Each number is 500 + 50 x the weight over its row's rms, rounded and kept within 0 to 999. Layers, rows and columns count from 0. Numbers have three digits each. The size before them is the row's rms in percent of the matrix's.

# layer 12 attention query, 512x256, rms 0.165, rows 180-191,243-255, columns 192-255
099:491520446508462513472508559548465533418492522524372484577461566587445437534475468501445564493501553528507419453593480578526461536512483387462469505563520509499487530501495491490494498457470409
102:493449588534421490519481453503540547441504498489510532472556494482504478462422574552446471591425466464461539499424521482489507497452468511413584520467467510489514518403512526485454477485424503
102:403524568542478501558539440477492576554520475596579549501560549469552396488493530580611471507478487501518509586495437530455457524508467514567482466480422533595433455481560512508579495592554415
107:513450503536532525473545484449437562523538496547460426524567478529427427532540475499514511558599515486381442439478508521462402603538489545479483572372482479544535516480455411455467482455455619
099:554576560530534528487421480535484513436502524454481427606428581471496403468506438466521550489558534561564508554510501519492484468500531487542559481506583546507460546476474528500451512530595448
107:535526481498452573507452439498559549573398482507573462585491478524458555436467464438426505473521505412430486523523522503443549455470521372573440536537501445436478506539505499542497441558503430
103:467453450409448489512521480479485510461425447593448478455386447443445445489449472516535496490414580466567453514491583440526488478490475532537488437508434499468574558559463569546501490453401472
101:400511506449500534475609483472416494539522465456463517528596463436497519493524458402533396526469511551553420507491510456419499540452453493533473534512469523498413522404440583505421539405565474
112:459497544479496489590420570506572552478488496532516454488409444554628471446490516537512471468507541525492511499415493498506520480533553643430513544471373443533461574522425520509578473562417494
106:471494539460607482491490515589502572588577483472426406491477490553433427426554434355507436563457495469501478425525562600503478489524471436525495494497494578540546538543512483572556492526568618
097:491446567481553595573540533459514526475399471501438454557501504471483491479438516491450547511568549468563501434527497424458481537511444463540540565428469578518514492415454504546511457554533562
107:494451551473516536443568512471515590569571622476509481528541544503523527509544470509575533552542454475518535509481448559526434483482451454490447438420498495508454435539451525415469539483500511
106:446540504469487456571536527484498446580611436457499567507516536451479449498578495541492480460442554494512568502484531525555474351489491559543463549526575415581477429550536460518547489557491441
108:532435541430504429456523439491415480525480492457574498527489532549508498515514488509484520529570545545452522493621457552449475503498485430442504579506486539544433450585537420531557510431535571
108:585478435450535565539417565421424493430470529490503592431538446470530347460513568467536535443464510545530503505488479416542575491492478406484545447467468480441513492453529504539485463477460543
103:494544477516578514421479448530569459473400485467532529550459486460583474594486459581586434480575523571547505480414427537491461570509475595496466463481496453494506550461499499515468537543526512
107:560488484489538547448542495488408515453515503535397464531504514417429542585501451495468559454528505508506521451559470562468514514583609596530525607476621524499507513491514508481513322524581524
106:445523398406534429570570456461523587361537500576472617493528521468467570477493514567401494609566490527524568474476451515401541454486523519489416503460523533400569496559519400465423489539427489
105:450571454419485405530457399487577483594495473465478449403536422477525554466470425485485585391433463558545511554490521431497577449460483453553522575520424454492477561516423471517493469537516493
110:535493475508500494535587468539601489404527500463486505510531463474468442534466517617482529534451496587542530567502489496462429544520543504512478502466585486413405517492490581427486401487579441
108:495498524421478481484574514528425498614471511436511461522487463579474509473450523490429498587482472498490501464526508397426533593456501431516499430454612577559479491409546459427530429481524470
102:491518531521492416451570461467521460518466538518527487466534457585483564538519471420437532485475553525402441550534520544527451531486522425557461500470511504510387454416460488525489429511426430
105:413458528484496515545428582582508461536547420525460526542438430521532497547560450482472503580511496479481544470470428514481489440501522460549436422511466461490530620529528556447518541467564475
110:550464571566450496547524400505490498451557421456398380539482533408486523522563407521488495579556517440536371551539513463517469500583474472577420487563499490557551485458537535556496468490512469
094:470552441486507395414455538510526461577438393536539646457475480507499418517562490542546518606429529553484525568528404524449356386600484525406512368564560526517478473556466490444522441514529480
# layer 12 attention key, 256x256, rms 0.158, rows 115-127, columns 192-255
095:483452461577530464544507534497443484445555493477505467547520490571501488524451635390515504554504543481511544474508530451523632553466497443425480575507477489469503429594523542432560492494444399
098:446546483434467484463517527430448467508510536406498465479525478513594479532556496466449505502472579498443530491599424540550446527554440499454471503469587500447548532519501448515452490425593564
101:553544515527428487570514534557539492529592436569490512523496601458530478508509487536492542487406407405541557450500447482512481431486385546524502455573488422477511455423506488502562500498445520
101:442422479468507444529500484526572490498522499556535499477473515401439540487407548517595395535497510476538493543529534470401486502539536469468547525484567445512495475537589508411516383516435471
104:483492509528492572520459528431493538573393482571673437511520429412513447507533511564505587426572555533539475520510413524527509469489440519608499454521555502523476422549538510563611540554484458
102:474551456453431470515522483537525476460501551421490441451463505398521463493488414479510488619430532477569524505486570463401577394542501401486505523531517434534600511503486494474442428517520473
109:490491482490504494471486402448447553503523505441533395557466469582526511475547514468500557643361476556584499543497419485575567402429489454405675476544456497550467415513463485485450540468554551
101:481411506509575462484558475538426509491517494458550554516438544442534520472444463466512511505465613440491465552542539510473419543459415465469485572488556537529463520568548599536578514475480432
103:517550544503549504438542435462396473456484490457421473399506470473489497497639432491507498599441395440551458472520426457436448461503470533554428470539477571575438496464479426466475466425512492
106:633505572529341493474477503499497362454468457539547455510515486513484561454432452527408463453425468510575566490488464451518532497468406538450590417438467548544398484500479514396537449524455483
107:534456536518402564544628548572473442489484528476545459477500515448566405561476430545549552476491483506466454464531549416619509434564460493519469450527554490512447517581465525404541363524543511
105:492445612550528543442517422518419579489450503433421459478506515504562518521402516548536472568535483531531564435453512459505466611503497497534433545454507502530526498435501448458525494451557413
100:509513517508545467470502557538544575481508508536513510502457516467562470433543492538454589566547508390438542496567547483479365435431476561478412529538504449593553428480474467453556436457511498
# layer 12 attention value, 256x256, rms 0.211, rows 64-65, columns 192-255
089:471502517575499564506517573516561578550502432476365548596547574511571467455451513569473486547483555487494484409603479502466548479530500524550490561560533494508532436540467500576515542406491486
095:573606543518463547505415446487490540532536502635449444528380514441495520385474515430476543452506560514454524486487511469445572541451545458478628493507485442461474458534539488497480399423593534
# layer 12 attention output (transposed), 512x256, rms 0.199, rows 128-129,192, columns 192-255
092:574544444499435423570473576448512486554429411396565456445414419537411505536461522516461619468514579493515477509611413592508597537463428503502450483475486596463438520452498511463489534485483418
100:548426410493570486531460489473395486598478438468534498541598494414475470500478518527525539423430660454441454451504538569420475505565498473499451524465425555454577493457455517451552547387498432
090:508513530566446510418392467524505477501607587436541495496546513534526421525550544537467441518458410592541625521427493505543493432477572537487571426476571479509556550480620457576515450574473490